Part of a small language model's weights.
Size: 9 layers, width 1024, 16 heads of 64, vocabulary 8192, 124M parameters.
Architecture: LayerNorm before each block, learned positions.
Training: a variant of Muon for these matrices, 903M tokens.
Each number is 50 + 12 x the weight over its row's rms, rounded and kept within 0 to 99. Layers, rows and columns count from 0. The size before them is the row's rms in percent of the matrix's.

# layer 6 MLP down, 1024x4096, rms 0.0229, rows 0-108, columns 1216-1279
102:48 51 58 61 67 58 40 64 42 59 43 58 65 40 40 49 53 42 33 61 44 53 70 60 47 57 43 49 60 42 55 32 32 77 47 42 37 49 41 42 77 92 35 71 60 46 57 73 31 49 65 60 50 55 55 45 57 49 71 78 52 44 33 43
100:49 38 42 59 43 42 49 49 40 62 47 53 57 49 73 57 70 45 47 54 47 60 61 35 45 55 56 50 64 79 52 47 57 44 68 62 57 57 39 67 41 48 61 42 56 27 38 43 37 60 58 36 32 60 46 63 73 64 77 42 55 24 38 47
100:55 65 28 57 34 46 57 29 36 64 61 77 70 76 58 55 67 40 31 60 33 30 51 47 38 68 50 59 50 47 62 58 30 64 38 54 63 68 47 49 65 69 77 75 42 54 44 57 53 35 50 44 32 60 55 55 50 23 43 46 57 44 50 47
099:56 31 42 39 37 57 48 62 51 45 51 49 48 50 26 62 57 40 38 48 39 50 52 49 40 62 63 41 33 35 69 58 36 64 60 47 46 35 64 48 53 51 59 34 62 59 50 36 60 49 50 57 42 67 52 38 49 63 53 59 59 59 54 50
099:48 46 53 41 36 63 35 47 48 60 57 66 35 52 39 62 39 65 52 49 52 36 31 69 47 59 58 39 41 29 48 53 44 64 77 70 59 49 41 60 44 44 64 62 55 49 53 48 47 44 43 69 44 47 25 49 49 59 32 79 47 42 45 43
099:32 53 47 51 55 52 50 56 31 55 47 36 51 56 48 38 05 40 40 39 64 49 64 35 53 53 32 63 47 31 37 53 51 71 57 67 57 39 49 43 52 49 36 47 48 60 59 53 40 43 60 53 47 43 46 50 50 26 42 30 38 33 47 60
099:57 72 58 49 42 46 57 58 64 60 33 41 36 48 43 51 66 72 40 34 57 45 46 41 51 42 54 52 32 54 67 36 49 61 53 39 47 54 64 54 46 34 54 58 39 27 48 47 62 45 35 45 42 68 54 50 52 43 54 53 53 74 44 56
100:59 46 20 72 57 52 48 72 58 40 46 48 53 33 38 64 26 44 48 46 47 31 41 63 61 67 44 37 47 66 63 30 55 57 33 44 54 43 64 46 60 57 51 62 42 52 57 43 52 55 42 57 64 50 43 63 39 58 28 66 54 57 73 48
099:60 38 25 52 36 42 55 75 47 55 65 43 56 46 51 51 45 55 41 58 48 58 59 66 30 31 48 50 43 60 44 60 21 66 62 45 34 28 50 62 57 56 41 29 38 43 48 42 47 24 60 41 58 41 25 56 38 36 31 61 48 46 35 63
099:41 48 59 62 65 50 15 75 31 63 45 50 73 31 61 57 48 44 63 47 64 58 53 65 40 60 54 73 39 57 50 54 56 39 33 57 52 66 47 69 48 48 48 68 52 37 51 55 56 75 46 42 68 48 51 60 51 61 62 46 59 49 45 38
100:43 61 46 50 67 37 53 49 55 41 48 50 33 65 43 52 40 70 33 46 27 59 31 34 45 50 59 59 52 51 37 41 62 47 43 27 48 46 41 50 42 72 50 51 58 66 61 64 37 50 54 30 52 51 33 61 57 46 51 47 51 56 68 67
104:40 43 42 60 44 36 55 75 51 70 44 53 75 54 65 60 34 42 35 48 74 30 39 49 59 43 42 35 23 58 43 52 51 60 61 41 43 45 57 30 37 34 74 37 47 42 40 37 50 50 49 56 46 53 52 36 56 51 61 31 30 50 62 54
098:35 47 57 37 46 50 57 53 47 36 47 61 68 74 56 54 63 26 51 42 68 53 30 79 49 41 53 37 43 55 45 40 58 46 58 65 62 53 47 45 47 57 76 45 60 27 63 48 69 68 57 30 50 56 41 46 38 56 50 39 55 37 35 60
102:36 34 62 56 38 50 55 50 58 50 53 66 34 47 47 60 57 60 55 49 40 58 49 46 33 68 35 76 61 46 64 44 70 71 58 45 51 47 43 59 74 54 50 70 42 46 39 48 37 56 47 61 48 58 17 47 49 40 64 77 37 36 43 37
099:61 60 58 28 43 40 43 34 63 40 37 51 57 61 43 41 60 39 50 48 50 59 63 50 40 55 54 53 42 68 48 75 32 44 43 63 57 55 50 51 55 62 37 81 45 57 67 41 64 55 58 19 53 46 44 58 49 51 52 43 45 57 58 47
101:62 55 75 55 58 50 43 42 49 34 42 32 56 48 38 42 55 59 38 57 66 29 50 40 62 44 65 47 28 60 34 49 67 32 68 59 65 44 43 74 47 21 48 38 52 42 51 53 52 31 63 57 56 60 63 51 49 49 60 35 49 36 38 44
100:47 39 56 39 34 42 68 68 58 63 52 37 47 29 44 51 42 47 56 48 49 31 53 54 53 50 66 41 53 42 28 45 20 32 45 40 41 29 51 43 59 36 52 50 73 51 52 35 37 16 60 64 50 65 22 59 24 44 42 33 47 63 26 53
100:50 37 37 63 62 45 50 54 45 51 46 49 53 43 54 69 69 34 38 54 46 46 46 32 41 57 45 48 53 32 51 51 47 42 45 46 42 46 47 69 35 62 26 34 48 53 34 49 61 45 58 37 50 48 38 34 44 44 35 51 32 58 62 50
099:61 20 46 50 50 67 47 56 36 42 59 58 52 55 52 63 57 57 51 37 42 51 40 65 54 36 51 61 48 55 69 51 56 52 38 42 27 50 37 63 54 45 50 63 41 43 45 37 47 54 68 39 53 48 62 44 38 38 59 24 46 39 46 39
099:65 60 52 67 42 56 54 56 40 53 69 48 45 46 37 44 31 55 80 47 67 37 33 53 50 57 55 38 64 71 52 44 43 51 20 54 66 46 58 74 48 32 34 43 55 38 60 59 58 70 57 41 30 55 40 54 49 73 65 53 38 63 49 47
101:52 68 59 45 37 50 50 46 61 65 63 41 51 60 70 61 47 57 45 29 42 41 41 42 39 42 57 52 51 62 43 62 59 29 53 43 50 37 54 42 35 44 59 51 55 45 57 58 47 61 42 71 48 47 54 42 39 55 73 47 32 71 37 47
100:65 34 05 55 55 35 29 60 52 60 53 57 42 45 72 51 48 26 71 42 57 48 67 54 42 58 48 41 48 45 57 37 42 63 48 46 49 21 73 32 50 50 51 36 70 44 56 51 50 56 49 27 51 46 62 71 58 40 47 60 40 50 38 48
099:52 57 51 36 36 70 55 85 47 29 46 38 44 30 57 50 61 40 43 46 54 66 21 43 46 40 51 35 50 68 41 38 62 33 42 64 57 29 64 64 49 28 58 59 45 54 55 43 41 60 56 44 55 54 67 64 63 55 43 46 62 56 45 31
100:39 47 55 51 85 48 35 42 44 00 49 56 64 45 45 78 62 52 47 58 53 60 32 24 52 52 31 33 30 56 33 39 42 64 64 61 51 39 47 48 62 60 49 46 39 22 53 33 26 49 56 60 57 59 69 55 27 36 47 56 49 44 42 34
102:60 62 43 47 60 69 44 47 42 38 47 41 53 53 43 41 59 32 55 57 43 52 68 60 52 49 38 62 60 52 57 56 63 59 38 67 41 60 56 57 48 74 66 59 69 60 55 57 47 65 33 62 62 85 45 40 59 40 36 72 60 81 47 51
101:65 54 62 58 59 82 65 52 56 43 47 33 63 33 66 34 44 22 43 54 54 59 45 63 68 26 59 60 57 44 69 64 53 48 54 21 55 58 53 57 55 49 58 55 48 63 46 43 48 74 53 23 33 57 28 65 51 60 39 46 45 49 38 30
099:58 56 55 86 48 62 43 40 54 38 65 61 59 67 37 57 68 27 48 42 43 48 58 55 52 40 56 32 66 56 42 46 54 51 56 58 39 50 45 65 54 74 40 50 25 34 32 59 49 43 47 43 39 37 57 42 66 36 40 43 42 49 76 41
102:59 45 71 48 35 50 51 55 47 63 55 44 57 49 67 21 37 59 42 27 57 59 43 48 55 43 64 49 59 45 42 50 44 42 55 19 35 38 34 38 56 61 61 47 36 56 42 37 58 52 43 46 45 36 26 42 25 73 50 52 61 27 44 42
101:68 33 62 44 41 45 36 46 47 35 46 54 49 55 53 46 54 68 33 47 38 38 37 59 67 56 34 47 39 48 46 42 43 49 49 37 56 64 40 35 48 61 60 36 34 51 41 42 41 74 60 43 43 60 31 51 55 33 44 68 32 64 48 50
098:38 45 40 47 44 39 60 37 72 41 55 46 56 41 47 58 46 44 50 29 54 45 74 62 47 53 54 55 67 56 44 49 62 33 56 46 47 57 40 32 42 55 54 40 61 51 53 42 61 27 36 46 42 42 17 48 60 36 62 57 74 52 43 39
100:66 61 45 72 41 63 56 49 37 46 63 41 41 57 55 52 52 63 63 51 57 47 63 48 42 63 59 27 62 52 38 49 30 53 59 48 63 53 56 55 49 41 43 57 68 29 59 38 69 47 52 36 33 62 37 38 36 83 53 56 47 68 56 52
100:62 42 42 43 66 51 60 63 63 55 47 58 33 69 53 56 44 26 47 62 28 42 51 33 46 52 28 32 80 65 32 43 61 52 61 55 60 45 46 74 51 40 56 49 67 48 46 60 60 39 44 69 60 56 32 41 51 47 46 28 36 54 43 60
100:36 55 47 40 53 51 54 68 48 50 58 32 42 26 49 48 51 32 62 43 59 45 60 36 56 38 50 49 61 53 67 50 42 47 46 54 58 51 28 59 51 58 66 65 42 60 63 64 40 41 33 48 39 66 56 32 32 47 53 44 42 58 51 38
099:60 54 50 62 57 60 29 53 53 62 48 59 34 67 61 31 41 60 34 32 45 40 46 55 22 55 46 47 49 70 52 70 70 58 53 34 45 47 54 26 57 59 56 61 48 42 26 38 82 62 41 45 72 17 49 63 65 29 63 51 51 50 49 36
101:57 49 64 33 26 55 64 55 54 46 31 29 66 60 20 39 36 39 61 47 64 44 44 59 47 54 61 48 47 57 54 45 72 48 47 53 54 43 55 57 50 50 24 40 35 40 26 59 52 52 25 58 52 50 56 39 43 56 50 49 38 40 61 41
102:65 39 58 57 57 57 33 70 48 71 42 52 53 40 73 47 55 60 59 27 52 52 35 63 36 48 53 55 43 34 51 54 61 53 67 57 48 36 46 68 67 61 67 70 47 52 73 54 62 43 28 51 56 49 54 62 57 54 43 43 62 50 55 39
099:58 70 49 46 42 46 45 58 42 31 54 65 52 44 44 83 67 56 49 42 42 36 40 60 46 41 38 50 46 38 47 38 46 40 57 46 46 60 49 47 47 69 52 33 56 47 37 29 41 53 61 47 32 49 54 57 72 61 53 42 46 58 69 41
102:43 64 63 61 50 45 46 26 43 40 47 54 69 43 58 50 34 41 67 44 58 45 49 61 35 64 40 56 54 69 35 59 62 56 53 50 47 48 69 32 65 54 37 57 54 59 44 50 51 36 51 44 47 42 38 65 58 49 27 60 60 50 51 59
099:59 46 47 55 64 48 62 56 51 50 35 62 40 46 68 58 34 57 49 48 45 43 48 51 84 47 60 54 38 57 29 45 70 54 51 59 66 44 38 53 44 34 48 39 65 83 56 39 66 46 44 43 52 44 57 63 36 49 44 35 22 65 64 58
099:39 35 47 49 49 57 44 67 53 37 43 51 38 40 47 63 48 63 48 54 58 46 49 51 43 51 49 65 40 42 50 48 59 58 57 46 63 29 37 54 56 63 37 63 52 36 38 63 44 31 39 39 58 70 57 38 34 61 44 52 31 36 37 40
101:39 48 39 62 40 44 52 44 35 65 60 75 49 53 54 58 69 34 47 60 47 65 38 47 42 58 44 50 35 59 14 57 70 55 49 38 53 46 62 51 72 32 39 47 48 54 71 66 21 62 17 70 31 75 22 69 60 61 61 50 37 64 44 47
100:68 50 60 70 37 39 44 55 50 52 55 50 63 60 35 50 29 42 47 64 54 40 51 46 49 58 49 57 39 49 42 50 51 52 30 40 63 47 57 83 57 50 63 62 52 38 48 52 47 49 56 70 60 60 46 45 41 42 45 41 60 52 35 54
100:30 31 53 62 63 76 54 44 53 66 49 63 30 46 53 37 51 42 58 48 45 50 47 45 26 53 59 36 52 45 71 49 46 62 62 31 38 50 58 42 29 51 56 45 59 57 51 53 64 67 49 57 53 41 53 44 56 46 51 24 62 34 45 79
100:42 55 75 50 58 46 31 55 39 62 49 43 44 58 47 44 42 75 46 53 52 42 53 35 43 46 47 27 51 60 84 59 32 44 68 29 25 53 62 35 33 55 52 48 40 53 57 44 66 38 59 31 65 48 46 46 61 42 71 41 35 37 54 48
099:61 57 55 70 44 40 61 67 73 36 49 70 48 40 50 48 48 49 43 38 56 44 22 36 51 25 39 40 30 65 72 66 52 51 54 66 71 28 44 52 59 52 36 42 47 49 54 47 67 33 43 69 43 58 36 60 48 63 30 37 59 55 58 60
102:46 71 61 39 37 41 50 60 60 63 41 38 52 38 62 44 61 46 66 56 58 26 41 60 58 45 59 58 60 61 59 55 62 69 29 51 74 71 56 49 44 52 43 44 49 64 45 54 45 56 50 33 42 70 53 66 26 55 53 44 45 40 48 55
100:38 73 51 63 52 64 63 65 43 34 36 49 54 53 59 52 20 47 52 52 58 44 34 53 50 48 57 32 62 55 51 35 51 38 51 50 65 51 35 52 42 40 49 34 59 33 79 51 41 55 40 43 45 53 56 56 43 39 53 56 33 32 46 36
097:39 54 52 48 56 36 72 38 68 48 38 44 46 35 56 46 58 56 74 56 48 55 24 64 43 58 56 35 62 44 51 36 51 42 38 61 52 36 54 40 27 54 36 56 65 46 63 52 40 70 50 68 41 22 45 39 46 41 34 58 45 32 25 44
099:68 36 55 70 62 54 38 31 75 67 41 72 41 52 50 52 44 48 51 53 58 50 26 61 55 48 51 56 50 49 50 48 54 40 30 51 55 55 48 49 50 53 48 68 47 64 68 69 52 63 42 60 68 42 20 29 56 46 67 71 48 30 67 55
099:47 49 38 53 43 71 68 37 59 42 27 68 63 47 56 60 54 37 23 59 52 49 54 49 55 46 56 39 70 39 18 52 46 53 58 67 45 37 50 57 35 49 78 43 67 30 63 49 62 65 49 56 45 61 50 60 51 63 56 64 31 70 38 30
100:46 59 47 54 44 30 42 52 39 60 51 46 29 51 47 60 67 53 73 54 76 45 85 59 39 43 40 64 51 65 54 51 44 74 36 48 36 50 47 68 70 66 64 65 53 44 59 55 68 71 38 28 33 44 39 61 53 52 51 52 44 54 57 57
099:43 69 34 62 54 52 45 44 50 45 44 40 50 24 54 70 66 28 55 39 50 39 62 56 62 46 41 30 36 72 58 19 48 43 38 40 50 42 53 57 44 71 26 54 28 66 60 60 39 48 46 60 46 37 59 48 57 50 61 46 46 37 56 48
101:55 64 44 49 43 41 46 31 50 46 46 60 75 51 55 46 28 60 35 50 57 55 50 66 69 61 47 75 29 60 52 53 59 60 54 46 43 65 44 50 45 48 49 56 60 61 37 55 30 29 50 45 55 34 56 48 60 47 56 33 60 60 49 45
099:56 58 72 42 38 71 55 56 52 59 60 18 68 46 34 35 47 48 33 55 57 58 46 22 63 63 61 40 62 50 46 65 55 49 49 22 39 58 40 59 42 51 41 55 37 21 65 51 44 44 59 42 40 56 46 61 43 53 45 45 27 61 48 48
100:39 63 61 64 40 37 64 40 51 51 60 54 36 61 43 48 41 84 50 40 60 48 48 37 45 72 41 80 54 36 36 53 63 50 32 65 59 65 29 57 35 43 73 54 61 54 45 52 66 49 64 34 49 41 74 52 83 50 42 36 37 56 40 58
107:45 56 29 99 53 53 49 38 41 37 33 74 46 50 40 44 62 47 39 43 50 53 50 54 76 54 62 45 44 36 65 48 60 73 86 59 62 43 64 49 48 52 63 73 62 39 57 49 64 50 67 34 54 56 38 36 25 74 41 30 58 62 38 40
100:44 45 59 47 42 50 38 35 56 42 64 45 37 33 49 39 47 64 57 54 32 33 68 34 36 36 48 54 73 49 68 49 77 42 62 91 41 46 55 54 44 56 34 62 46 53 48 34 58 44 62 47 48 42 25 70 43 34 52 79 68 46 64 73
099:53 47 58 68 59 54 43 61 39 51 46 47 66 60 52 35 69 79 34 46 44 71 40 48 64 52 52 31 55 61 38 55 35 54 42 59 59 69 65 61 48 51 41 54 59 51 66 51 60 49 57 63 62 49 52 57 41 63 48 47 43 51 62 49
101:30 65 37 36 54 70 47 63 58 46 64 30 46 45 76 45 73 58 67 51 43 51 22 63 56 45 56 60 68 44 52 43 56 44 42 41 21 61 54 55 51 45 47 61 65 38 41 41 59 69 42 58 44 42 59 56 39 64 64 58 45 65 45 62
102:48 45 50 26 52 61 50 41 56 71 42 57 55 64 47 63 37 54 39 51 50 29 48 49 59 51 52 44 47 59 43 25 29 33 45 47 70 33 59 45 50 35 55 42 34 40 53 49 54 53 47 34 36 66 63 47 64 53 52 33 57 40 57 47
100:57 49 48 42 49 39 44 38 44 38 48 45 45 41 50 51 51 40 48 48 60 73 46 32 54 48 55 50 45 43 42 43 57 51 50 63 48 57 55 54 24 75 63 43 31 65 61 49 58 62 49 46 52 57 45 57 68 50 28 41 52 68 59 45
101:41 47 58 49 52 61 53 36 37 56 52 28 51 53 60 40 53 49 42 70 72 58 44 51 60 50 52 55 55 32 63 60 47 31 54 43 42 61 48 55 46 54 68 51 71 60 52 49 42 72 39 59 46 70 24 62 41 36 65 70 45 37 40 44
100:47 31 41 44 46 47 51 68 54 60 51 47 49 54 61 58 30 67 63 47 58 40 69 59 51 50 60 42 48 46 43 58 70 62 68 58 52 57 56 58 36 71 49 56 64 57 48 52 20 70 59 51 43 62 59 68 52 37 58 47 60 49 48 51
098:42 45 30 74 47 75 46 49 42 60 15 42 46 48 35 36 58 37 50 48 45 52 62 42 83 53 58 69 29 62 47 44 57 28 31 48 49 59 39 45 55 50 47 45 74 59 52 62 52 32 48 42 50 45 49 17 51 40 54 44 43 59 44 60
098:53 61 52 58 66 30 50 65 48 58 39 57 47 70 67 70 45 53 38 32 48 40 44 64 18 29 48 45 51 31 51 31 64 38 51 51 68 65 52 31 41 29 53 30 39 37 66 61 63 71 51 65 57 36 69 62 49 79 64 47 35 59 50 76
102:48 33 42 41 61 40 42 54 34 40 74 35 43 67 60 45 52 47 38 45 28 42 47 55 54 51 58 52 55 70 53 40 54 72 35 65 36 50 52 61 48 51 52 40 43 48 35 77 39 76 59 53 50 35 36 26 50 48 55 41 71 70 49 55
100:36 39 42 56 48 54 57 61 37 62 54 48 65 65 51 50 65 59 41 21 42 54 27 38 53 52 46 46 59 54 57 66 28 39 44 48 45 39 42 41 71 53 47 46 41 50 35 61 79 51 52 63 29 47 49 42 61 66 38 46 50 64 38 42
102:49 59 44 44 49 34 41 47 77 42 39 69 61 46 78 37 52 58 41 45 41 61 56 58 30 48 52 70 52 44 39 53 53 54 57 54 51 36 47 27 44 68 58 46 35 68 54 62 61 33 41 47 63 29 44 18 41 50 64 43 43 62 52 60
101:60 41 65 65 51 55 53 45 42 46 62 55 41 42 47 54 46 50 27 65 42 45 74 68 43 29 52 56 54 60 57 25 50 59 62 62 54 65 53 51 59 49 59 52 58 56 34 46 67 63 47 62 42 30 63 44 44 50 44 42 48 31 42 37
099:60 53 48 64 64 36 46 52 39 65 30 31 65 40 40 35 68 65 61 52 55 66 46 31 47 57 54 33 50 33 45 60 69 48 51 33 49 43 64 59 31 42 44 45 75 42 31 69 67 40 56 51 55 40 61 53 52 60 55 74 44 53 48 39
101:62 61 62 50 48 58 45 36 60 51 72 66 57 42 39 70 43 47 67 44 46 31 37 23 52 45 38 78 40 66 64 60 71 51 68 38 74 40 25 22 46 56 38 44 42 42 37 36 42 43 50 41 54 42 69 59 62 37 69 64 33 40 48 52
099:54 43 48 59 35 45 46 61 56 33 58 56 65 34 63 45 30 38 39 54 53 53 46 47 79 65 56 47 48 47 49 38 60 31 30 40 47 43 62 57 46 49 58 52 46 35 41 40 69 42 47 73 22 52 48 47 39 42 35 37 46 59 57 36
100:40 59 10 53 65 62 40 51 55 49 74 38 44 49 44 57 49 53 40 31 54 51 54 52 62 48 45 64 50 48 47 65 64 53 46 40 40 58 51 52 61 72 72 29 39 41 77 37 47 37 38 44 65 45 41 49 51 55 45 59 56 54 33 53
102:39 51 22 65 62 27 46 43 62 59 55 53 50 64 48 52 59 54 42 46 56 58 32 50 75 39 57 55 32 55 51 53 38 33 36 52 59 47 56 63 58 17 61 46 58 55 67 64 62 56 51 52 62 55 59 44 53 21 83 40 47 41 54 74
099:68 53 56 48 67 55 52 49 46 70 50 47 26 58 48 56 53 57 58 57 38 47 65 55 56 50 48 31 55 43 32 43 38 47 50 47 38 39 42 65 45 51 94 45 47 46 31 55 45 50 70 62 51 50 27 51 60 46 50 46 54 56 50 58
100:45 63 58 54 52 49 57 43 45 43 65 59 23 39 20 51 46 59 52 53 29 51 36 53 56 51 53 59 51 66 48 38 55 37 47 39 65 48 53 37 55 66 60 66 55 57 32 39 51 62 35 49 40 50 66 47 44 51 73 55 49 55 59 31
100:43 45 47 58 36 27 50 53 91 69 59 64 44 48 65 42 40 48 57 55 54 45 50 52 40 72 62 37 21 51 36 57 61 43 55 35 43 44 50 63 52 63 34 48 65 65 52 42 21 50 37 58 76 72 33 48 54 39 49 56 63 47 49 33
100:43 44 50 43 47 25 18 48 33 49 53 37 47 38 59 60 43 37 43 64 55 60 62 38 50 36 72 35 54 44 53 54 49 51 48 73 42 55 55 32 55 26 40 44 57 70 45 42 71 49 53 30 39 73 57 49 52 51 57 47 45 56 54 58
101:39 56 62 49 59 70 34 61 45 46 54 61 35 46 40 61 35 43 51 69 49 62 32 54 43 41 33 53 35 52 46 47 25 43 61 60 58 34 27 42 53 68 56 58 36 74 57 51 58 39 67 63 62 42 34 58 32 41 55 26 46 66 63 22
100:43 48 56 50 54 71 53 47 60 45 32 48 59 55 49 70 59 44 53 47 57 61 72 51 64 53 56 54 40 56 35 43 82 43 48 50 55 72 40 37 59 58 76 46 37 45 51 32 53 31 45 46 66 69 45 58 31 63 25 54 60 52 33 36
098:36 77 44 63 40 60 54 55 27 50 74 53 55 36 71 25 45 70 64 41 73 74 51 40 46 61 56 54 53 48 55 63 26 73 37 33 44 40 45 45 43 42 57 47 48 53 61 54 48 54 74 47 52 58 43 35 47 68 61 38 65 72 54 62
101:46 64 63 53 34 45 61 30 49 49 59 54 36 56 49 54 78 57 62 43 55 60 48 71 35 53 60 64 54 29 53 47 24 60 28 56 30 55 41 48 59 55 46 32 34 42 56 48 56 46 57 40 48 66 57 48 69 45 37 41 48 48 48 47
097:43 58 73 31 33 68 43 35 58 31 58 53 34 63 41 48 61 45 35 58 50 43 40 56 60 38 48 52 54 46 60 50 66 61 51 55 62 60 48 41 45 49 41 60 59 35 25 44 43 70 23 46 64 35 73 34 44 44 45 60 58 49 59 53
100:63 48 54 51 36 59 58 65 26 69 57 59 43 50 57 51 54 49 44 52 48 48 49 57 62 52 53 22 49 48 45 65 57 45 49 46 46 38 43 43 54 45 41 50 59 68 55 49 21 44 48 28 43 35 39 67 53 34 34 60 62 47 40 51
098:57 60 50 43 71 42 47 66 33 42 69 57 37 72 60 63 37 47 43 54 44 60 47 43 43 42 55 45 28 69 62 31 35 68 58 49 49 35 72 43 62 44 43 36 62 32 31 35 20 38 32 70 42 54 60 68 75 53 57 57 53 34 41 62
099:65 52 55 58 60 49 51 53 55 43 47 39 46 43 37 52 59 51 59 62 67 50 62 54 44 67 62 52 34 25 41 44 52 61 34 44 48 51 46 43 58 56 40 53 38 51 43 57 56 40 32 54 71 65 45 53 33 65 33 43 64 47 42 47
099:37 42 58 42 73 63 42 55 33 55 56 64 65 40 60 38 55 60 57 54 47 58 29 46 35 38 47 42 28 50 27 50 65 53 51 39 76 45 64 63 51 20 51 60 26 67 42 52 57 46 64 55 54 44 43 44 61 44 57 52 43 33 30 50
099:34 65 53 41 64 56 44 53 42 46 45 60 59 57 56 42 39 52 45 43 45 72 50 42 63 81 44 31 25 47 70 43 38 74 41 54 29 31 51 35 65 36 56 53 56 45 78 35 43 60 49 55 46 44 60 52 30 56 44 55 44 44 31 61
098:50 42 53 42 48 55 71 48 47 62 53 77 55 62 74 46 62 37 40 32 59 55 45 55 44 63 52 26 70 39 60 06 23 73 26 53 28 24 62 50 35 45 40 64 44 56 50 65 37 25 33 39 44 54 58 36 53 54 39 49 59 47 49 47
099:54 63 54 60 53 69 48 47 31 59 31 54 38 51 57 52 49 54 41 38 54 46 40 48 56 53 43 38 43 32 63 33 56 68 52 62 48 32 42 36 50 42 38 39 56 28 66 46 68 43 60 52 45 44 45 36 58 30 53 52 35 62 56 38
100:46 33 53 39 37 51 45 41 65 26 45 51 42 72 35 31 39 34 77 54 43 72 45 56 47 52 47 42 66 41 69 53 69 38 61 55 52 63 55 60 65 39 22 47 59 34 64 51 67 48 61 42 54 57 68 43 37 28 57 38 41 43 45 45
100:51 67 50 66 53 40 34 44 51 50 67 57 33 41 62 44 60 63 46 68 29 58 57 57 56 71 69 55 63 42 35 53 64 46 38 58 38 42 49 21 35 43 32 53 50 46 74 32 46 50 37 52 44 49 57 43 47 41 45 42 58 63 42 56
099:53 36 47 50 36 74 53 57 60 43 39 49 49 64 65 30 54 41 68 53 57 38 68 54 53 67 50 57 41 48 55 72 59 30 45 56 19 42 61 33 47 56 42 53 47 78 37 59 55 63 40 58 45 46 35 44 50 53 63 76 34 71 32 40
099:52 45 56 53 66 56 38 56 51 54 42 72 82 67 51 60 42 60 42 54 68 60 45 46 67 53 66 32 58 61 44 57 59 44 54 48 44 67 21 52 61 55 42 52 35 58 67 52 55 44 55 56 30 25 52 51 61 58 31 36 34 27 48 55
099:54 44 44 55 52 52 52 64 74 60 40 54 47 61 49 79 48 32 55 64 51 39 46 73 50 42 66 50 50 35 37 51 54 44 38 50 46 43 43 43 27 60 63 68 48 53 82 60 66 38 63 44 61 47 31 57 38 40 28 46 43 64 48 52
101:41 45 37 86 53 64 48 69 44 62 52 45 32 47 90 67 26 59 34 44 55 68 48 55 52 55 56 47 50 54 52 55 51 53 35 59 35 52 41 48 58 57 45 52 58 58 45 38 64 64 30 42 42 57 40 30 38 45 69 50 57 39 42 46
099:52 61 44 69 47 55 40 58 45 52 58 47 58 62 45 47 36 37 39 45 48 59 57 44 45 64 42 51 22 49 46 67 34 43 50 52 65 49 43 48 46 40 48 57 54 42 46 63 57 68 24 51 64 38 67 40 48 48 30 47 57 47 44 63
100:61 32 44 60 31 34 70 47 55 45 44 54 44 70 71 45 35 37 77 50 56 54 42 52 63 61 70 51 60 70 44 47 41 59 65 25 70 31 50 46 52 57 41 69 71 58 49 56 52 61 65 57 58 47 40 56 61 32 33 53 27 44 54 47
098:35 66 58 65 43 42 51 52 59 57 57 47 57 43 58 56 53 47 53 54 48 50 42 48 27 49 74 54 49 41 46 32 52 43 41 64 39 42 46 49 49 39 58 57 36 41 59 53 67 48 51 60 70 47 75 68 46 41 58 52 40 52 57 57
101:57 81 66 55 32 47 58 30 69 67 63 44 54 69 37 62 48 48 54 60 57 53 66 44 62 57 41 75 63 66 43 50 50 55 57 65 56 60 78 35 62 33 51 42 52 44 57 35 68 47 57 58 41 53 49 48 29 49 33 38 44 61 54 40
098:52 42 51 47 47 69 49 63 53 41 40 55 55 51 52 67 74 44 41 45 67 78 61 37 47 56 58 50 29 66 48 48 69 39 56 43 55 52 32 61 35 60 34 33 64 67 52 50 38 40 54 59 40 47 34 50 27 63 35 56 60 59 57 58
098:50 49 51 41 56 62 49 44 53 51 50 38 40 50 45 35 37 59 40 45 56 65 68 44 41 50 57 84 58 62 43 50 47 42 56 33 66 30 64 38 56 57 65 62 48 44 28 44 78 65 47 54 44 50 48 57 53 49 58 43 34 41 72 59
102:49 50 68 35 42 32 51 40 51 64 72 70 36 54 31 41 31 38 43 35 35 45 37 46 39 55 43 39 54 57 62 39 46 48 47 47 27 62 55 57 48 49 39 46 50 37 50 58 58 26 46 64 59 51 41 60 38 31 67 69 46 56 35 51
102:42 48 57 56 48 41 50 44 36 62 36 55 40 48 53 52 51 58 59 37 52 55 65 47 57 59 45 31 36 30 42 36 60 66 60 41 65 51 53 49 62 28 59 62 60 38 46 28 45 34 58 44 69 65 63 53 37 41 58 68 47 56 30 48
100:39 48 50 37 49 60 47 30 54 29 39 35 55 45 59 28 57 42 51 58 43 47 41 52 50 55 39 39 47 59 53 58 44 61 42 57 41 51 41 52 64 57 67 48 49 41 99 25 67 55 37 24 53 31 57 44 62 46 60 75 40 35 53 55
102:40 43 83 45 40 52 41 59 41 34 58 50 78 41 52 55 51 49 29 45 52 67 52 70 61 50 65 27 70 41 44 57 53 54 26 55 60 61 64 48 59 38 56 53 58 53 48 57 50 64 59 37 41 62 58 62 41 53 57 53 47 54 69 48
098:62 38 65 40 41 48 46 55 65 79 37 55 48 31 52 48 36 73 26 65 50 40 50 50 50 35 44 60 59 69 43 72 45 52 49 38 73 41 48 72 74 45 50 50 52 46 41 37 49 62 56 35 65 44 32 63 34 51 79 60 44 59 55 70
099:45 30 57 22 47 39 43 65 54 53 41 33 46 58 70 46 43 43 69 54 52 54 74 66 78 54 63 30 40 77 77 48 44 66 20 37 54 42 42 63 54 57 40 48 45 70 60 52 42 29 57 47 46 62 50 43 68 69 65 48 65 57 66 27
102:47 26 56 42 42 46 52 56 33 58 55 43 37 41 58 58 73 51 40 38 52 54 62 72 48 47 50 56 39 51 57 47 40 47 49 65 69 32 58 65 74 45 56 42 71 55 61 67 45 44 60 45 53 45 67 47 53 56 57 65 54 60 41 41